python train.py --activation="gelu" --init="trunc" --final_lr_fraction=0.02
Each number is 128 + 32 x the weight over its row's rms, rounded and kept within 0 to 255. Layers, rows and columns count from 0. Numbers have three digits each. The size before them is the row's rms in percent of the matrix's.

# o: layer 4 attention output (transposed), 96x96, rms 0.219, rows 4-31, columns 0-95
# v: layer 4 attention value, 96x96, rms 0.124, rows 5-31, columns 0-95
# q: layer 4 attention query, 96x96, rms 0.132, rows 32-36, columns 0-95
# k: layer 4 attention key, 96x96, rms 0.129, rows 32-35, columns 0-95
o4 084:092141146128125127161145122176080146144101091082144074120119106159123189104119101100139096108123151139124185118138153080098110059081121164100047128134101083124143172123195071089182155115122147137146124074068152093119098078089153113066113120170132122129128100128128123096161193090135159160
v5 094:108165129076166117095121165109108116137100163104118171133071076209135144152158154104085100138129154112081041169065128162103140149117168109150139130143109116085146163141117104125056088132086119099100097094077152070149131189139111152154180170088166141164123168107113153086125142121112146125
o5 105:123104124088151102099139111156151068094179101114084152213168124095061145132141132166134106194187117087126126102097146121165146138139085153113112100111155139103144112119095163147191169042086115180109136186110159182106123092112109156124124090159121139147158136152162094143115083192129145124
v6 099:151155132165158108088158147143164158100074124099104139144111145172150170118088080160101120153131197135175156115087104142159126052114128117160121141104118093074109164117139152109076093105156131126154136099088079110183205111060139121139134151155151113155175138162183095182139132081145082178
o6 096:029068130099139148138132132124140116159075120156113095103133132127143057106173142088161145092167102141104143168113142074063140150189128147150132164136107128186125113155127151107152153172083155134126078112190158147096062105184102144126103114159090160138092139065084141101105117159120165120
v7 106:094070092098137148121170152127132135106102124116105073173067110160172098099144084099136159094160125098141111173131170123140095159063166132100179108121165137158181150077150184148111092171120121159130168091088133134098130082132164112087086128119168124094092151139191140189141110178143144194
o7 103:189147099182139114165045148081103132150182110135151133139174152147126199164138151154112112131040179126117101130066148108112166119172112136174166127185179095163092111126134068113120087112164107160135087129144086165112123133142114133160116142122115137134158053086133130183126171117108122127
v8 100:113100105093078148146116179165067148128207077140096127123094163128148109174095101120090085094195139136139169117172163101140127132101129157102142063129107102116103127144147056096133137089144066189092090113101145125161107139136192078098136120161155128188146146144135122092125128138152189088
o8 105:127151119117116144089098104094070110153073097084166123123065108114111113150153158157198126123047076099090103121115098094125127135130165152168116165152088145122185137103124179135173103169137145096141100130142145103102193172108102172177052114109169104066094153082146144120137169125154102125
v9 094:101157101148094167106109138138146156168168136186053129167116149133108109148106087119142141123122133120084130109102118183124170148081077155097165105142141153197100218137120095119126125162118173144133120149117135119058196130091157013139132139144146115155069099138108094149118131134165126159
o9 105:158136136086173148106111103114108162124162148085154165119162109076121146126154153178101105098139161130164166172117107134114132109184095109138191121107136130082130068071087135115124129075111123138117183182136125152106155118150149208131095161147159195113128199182125129071185137108097182096
v10 106:130137144143157093169080078168128141059132138118156158153091151121166109105111089153096147050076102140140122165115104124113119125114131164157088128120104155115146118153106123146177127161100157125085140141071063129149147143088207125107131185148075125214081124110136184080083165097080120123
o10 093:135155109112106178058113119146114095161160083138169111155143101136121134125128163129129104230218143075120148115146128153137139157156137083127129190175173109148153100100108137157125130110169076152163120085148167103156102084181101142175123079161143143056110145152093092149176146166128126141
v11 110:135130144082105137128069116098132135165123116129195171073164240113132094137111152187132089135113131059109104030121117149152107129151121114126084146131040111078131098098146142144139157168170105100099152135135166123113109086081123119137129163144088100096178099123115148123139135109117081111
o11 091:094132117141140137155150150191062125062135146062102127119089029103103123102116144056127189130144106187093133162115126136157141127100134088124133098120146195162121154128133108100122109087103116126195125116165074126180159174177120129097181124174107163152080159124168146148140126138103124129
v12 093:112091088144103151136065175093190165179103154173094169156154108061129106169124202170159196122190121097128157109146141144152123143093141160138111136123204095130140098152086119143150147113132090092133127091070102152109146124149112141082156152166140155194117121110166068131124092139100146128
o12 100:130147134108164139101150106131115069104168172127125081077080162172116177116140090139045080110091151171106096135135063162123148073134135110068134146114169096208102104115194107087118159148110146190114125172149107113125133127155163114080107114123079137118138123110080115145130159165191112139
v13 089:172128137139125139137164159136141136161087059148140101069135107113119150091158119164140141123123079093092101101141154136141161100094103124138148116095152120194109128102182168167117137100085060155107125046093096042115156134120113152121096111075098156157119085091160130203196102148155154141
o13 096:088099135112104128168075091129095153122155183105147141064076104126136115126094113083126177169108141122181145113092134077175110152123149149136110084141044110141160074153122105104181114116204147106190127140224141163142140143144118155111128142155138096089116128141127169133102153108090098066
v14 108:126145066088104113117132079122112104107070137117157111103124138109153107180150134104158099085130135163090139109167090114136129149134112069134123066082139180097154129081121081080142206140164086122149129147154151094120098186173135142122133167162207135193156185156182109137122090111125077105
o14 091:117152105150142169129060185173091177127145037161179150143105150110159156081097154136054161119112158117111149101145163107117068099098122104157150126104145161172079098132123190150167127158118164131158128115144113171084160069103105089115084139097144136107142130115119138088195132109110173164
v15 110:122121108101154066126077085149113204172137108150138141103111112116081126039179086100143131150133167065120144153114068109142116159124109094114145154131097128077113117143098128146149101109181135132185132119118136097126165109075164073050114157133132114094148056158092170161139128128172084144
o15 097:142149160209117136164158184127162076109097179083142154159129089146170174145102171114090138130110065134106098138128189123151137125123140185104101080087128153132110136108179122082128125138083146130128173117174150173145074127161136217178161127109131168145117180102180108112110103111096141104
v16 114:134158144116142134125104052107170079119125090130163098120114090163088148140120169097067071113172131148132082119131140144101133134187156134163082161114117173185137108173098102184115170120135133128166108145132146150160083146161099094146154188124114082167128208139102083084194147140125079094
o16 121:127122097100099177066142167172101165152139140155152096104191130082135119160102098147192193179124116133139083093079124149127098126103121095148146089175118121106133170147122110108132162174070160087098171121109058117113175100117217089105109093166132136147135117181088168105107136129118154111
v17 091:135132146147120094187174088101141093139102140163147136057187106117108163194149097109159127176154205113135162102121152103186102116099150132159132079139122084123101141094074101175165172136115117087165073095124110067118135152187178138097132156120111147129134123092158179160066113148110129107
o17 106:193133078107126219181108168118106098168153101119196172125112144171149103079098135150077149089108096107102143115152166084099150121106097091087119196178127108186109085175131088145111146088158096122113196126135127160132162154092114142171167146145092157156138112145152127124165115116145134168
v18 100:156156120099097133139169121114156120131095134102175067068138084099142145159188091119128078130087162130086083101158136101162096123123230141131168155140068135129131182113089081187087140155120146174075114115099123091148136144156116115174141126069074132105096131118117148157125124194140167116
o18 102:055145115145123106104100089149102153144166093101057127095114143135126125079087132154120168112128082150131167089070125119072116126121043114140069119124111072082119143219165150073063120116124112147150149164155122135154086078143129152088111070134146093115129176143079143122118114102146127114
v19 108:119170160137163146114114094112108068095088138137127115091143181119084128158123177140105105153142080093085160083138157153191152147132179140131113180097069100193124179108135147182127117165090129190146171131141159162142105118183117121076093139136105088132101169119066134137208134143103167120
o19 108:120133055074056147109118152163165141158135111098110086112150029133123168110139082101129137130152233115137154100119127093051115113106127088097084146100129146122084085118125192105113161146120110083144087092115096081104159138102132126154129162139124144185137142108176156127099085125126135136
v20 108:110100155084142145166172083138102094096092179085163151191080147110154122179130083145186157147101102084099124149083163189203102131142127051110146131138146175133181137140122161163128122122126138104164105106127115140159166145100128125063114142181103195122119103146101127104079170134154137162
o20 105:142127096113094132162078167166123212156134100120108091031151080198104123058117153077080160114132124169122148077152147136094124095115154160127107095115096115110111101156177103119110122159154114127117137143092115135114103143157095131138140124087117059104160125142113070137186066130095155079
v21 113:144131121079148209145197086136151085095095130138109128105149114118091117063153158096080154142140111111115101137171125091117099085136155115129113140116154106160082119097144090155193118129169188109141114137111158161092101137114165056170149101106161074134087218110151079135160091152116087117
o21 099:124130137129136109107036133145092176173122123146141117102128126138134170129094090137124153086105164144187117096088080133137194132122117113116113128141109105097164131107138195096058127159131057148106164090164093090107156091123066177097150144182119141111123083158074093093166150089199122140
v22 114:123167101121096121151147136106132154123163147158097130125195076155120143160110074148124135130161115100151089109111178189068187138116122079102163141204145119141131144117144138097084137066128065123113140120049179099092095114134138129154095079091147129143097148136147114086063140149041114117
o22 103:157128143086117123100117113106133138129127079081077140145100124117107123168080156109107136117079105128126147193092124089090075137115136177143117161088152090078167104143084124190136167118095155136095171121152099185172151136082119133153097179101177176087213118145080207160154125110112110123
v23 112:100199064141143106132130184105114160171123089151140146173094139128202119135147150148161105148114103139048120153137074155132091113102167119096150090145160057182106152105074139124172081125146173129169180131082113088093135147110099137176138144131144122196098120151170126176098147120136161141
o23 100:161107134120161165122120106119096077097090158162133115101137129135091148130108174137063174106159161118189123160134134060110117167134111180089161114085129180096189123115159103142097130171129075099102161084175091173132142111110123097057094154096127130058146156061140145132112083067131122124
v24 117:129138117051163116175123111148103131105111092142154098152144094127127176149157114106112058157161156136113140112096131120161135120125152138094131115141116134170132171154120104148062100167104145121121074129140155153178188120099144200064176053114115201121100224171102156119105110118160134098
o24 107:140154149107109128061150112100121046104088104067066181107163134112159066158135134161176194056138124142149080125180069124110145149125137155157082156156079104103133145135164133088128145103112135127147150162116137085083108110167133077155134200139142091113136097095106106079131149101120148123
v25 109:108139104130150138132176185112151147140111104147106104085112119150126137146076171164111112119100156097126068079069158094138133166150209132139155189130117066120157113140095137114076100149046147126057117120184155110095176111199127156109172138106130133146119146058112112138150120113090105081
o25 097:170151133131097116091123102107127110144122113143139137182158110114142117121170091128165146165122115169190201193218134121109098114115064100115118114136106225049112184164129120137082126089180161143136118130101162110105083131055145150133103103134125157113131136141075143126095144140124161171
v26 103:137158075070119136070124123104140123121112104140140160120157101101104144151153173119140162145142126075107113179086206158139135121117153161123119161028159137154105137130173077108111106057104091113073134118151131099185123164115123160138118169165072091123099164121051111147093119077083127112
o26 097:141109188190154109199121144150143099125142165125136092201137158144135090064100101103143103163076102130111109128151082114132095157148065179161150134207117129101135116185092119154096119170127142118134089126132132112091127163130154127160210076126146166145128086128175135074164103118183110118
v27 107:087141101081137150140163126153122134118139093140152133096127125151167128151070098114136155129138133145131165170096149053091139099174153097129092182091187122148183138096146169079148133161159179146166127131089130214056166069091099119092165074102150137149169161172130124149142110086155159109
o27 098:088110131160092129080085114150111132124088119121154081195100157107146101109134100131140130069164114091125114122146053153105134157119169154186121079151130127150077090175141128199192126098043132115135132074110124108184113153166159149098057170148147157095158140134110073130113127143116164109
v28 099:130109074158154126097149083133122155098125172148097103080134163083143147077149133132160132083126120168171151179113165095151063134104200161170063130152090102161105100155141137106175156134105170123123120103110093158146113214141149158140161107211079117136084123115145082151160138141099161162
o28 099:123172179101139178144086147180167150142141090130160150137136086119118053167063153113111138144127139057149061116200155122123175132113074102138107103110106093136119125094094075166112148152171144193176131135143150112126154099133112083127139085116168197125196123148141116137147164093124094127
v29 100:107136069111106134202090134174107190119107150192109177116156157156165080081126146153188088104099122165136153128089088152139146176116120143157129120130139126071134116109149076111052150160105122114123153127132130123116152137076131172147145089139197182106065140121126155087092144181087141168
o29 109:170110166093179159091160155074138088108152171095154117128088132123094156125144112163063130165082125107125056098131130138113097145126105138130116128087112092148126124133109125130157105106092118169118087130150122131140130110197058052142126138111052057113127135107165068170131074108160163067
v30 108:076139151146075152109103101155119118120162139089107121163161134097108105108202099181145088048126135113131212123123140128174149120070153111151079101124135168154170126175120139076151086139208132203115060135139089148132107124145112113098155111126136114144135082176082162103108101110116098135
o30 104:128077096160157132159127134125138160083121103133182088131087187221146116112087140054102134174126116125158035104107124139097117148168158186148091189113134099124110107107149104169114154129074107122145123130154109101108136142094118083165138140117105112104118136076171055120135144094113189095
v31 109:155143127208144096073112144098125161124140178143143069039128133174139124127116145126101193090125125074088104197105134115082119124139074120088129123172159103150112128123128105150095148151093089155146110078133155085148170118108152080214113133121133095124148193127104113142139071089103120103
o31 105:139151126051171137178138114138128085173124109084137178178170118102138148104145127096123115200111134141146132147118115109131118089106105119109180165114129133172136118094133135118098124129146142125081176179176053161137110197100086148052163137141104127128043099098186157109113186113163108132
q32 088:158175130079143150144168112105140109126118073119094081074167088122105143126123132124126120129118147118211156128112129152108041108056100042072160130110115184171168116143154098122143153116122138162132131164141145094122107099115135071133141180170160084083165159170118102120186135128147152176
k32 070:106109145110121087093136141154142132097125110126174153096152093188192081131176108114153101111156135093118116079107064098110164128154171101133142163165191146101098113100071163119078172181131162112104141110112216113143066140116153139147081113161081103165057175104093135116104111109139147128
q33 098:130119174160103151122118203154119110080142129097120158144124185127120067192111118071110153138106108142107032105163123131126153157202145195128091095124142044109121144115111115118156148146128131148133110145191098127174155150101116129078165108090100179099087100156141149118125105126102086074
k33 070:138166137155155162122138109130116155141142151173123168106113179075089178096155123139142143114106131137124135135132169170187093156168139136159080145183032099128097164184137149175081087103087103132117153111125104157125122123128129189107160116098144108106156144135179046068129097143210147144
q34 076:096110106069121147162072082138155107133148138194163132110136084201134147142146106171114175111175104106158204126088110037150125138040123100098143183156115148118158153132105136097097067114118116161129132110103132069113133109154108148138134189175102143165115118097163120099098143119160139145
k34 079:124145102111071095058132120180134131147085073131127156101102063163151121176138168102118101140119131114168137164092141083099119102106102104073121086062153120127150104098116127111211176062162137150118129112107159143058144104131097129123176162118126138077109100090110163160115153132046120144
q35 079:143168165163128153071136168129076137099105106122130146126123208127111108141107119090122130141091180139057084100189084235099078123141134135165063067109149067112107147099129082109125114169111123118147130168125121168130153115066133148062148123109130123087121126146077141134154127154119130104
k35 095:092127123138174196206104146126130132110115172168152086130103185103113162098121096143131158091121136150126094129142094116141181124118169126130148148145122172111120202164121115101074079163082127105121088101159099104106104102163228080116096093143101104150156207159140110090090135100133092111
q36 088:134143089164108149129118143128118146189129168148150095142104069111189125158126135186139162146147146066170186126093130063152082129098099135105166218143106179143140090117083177162120136109112108158132124145119073132156176154165135125213129097167108143165105108092140150089149173116136159092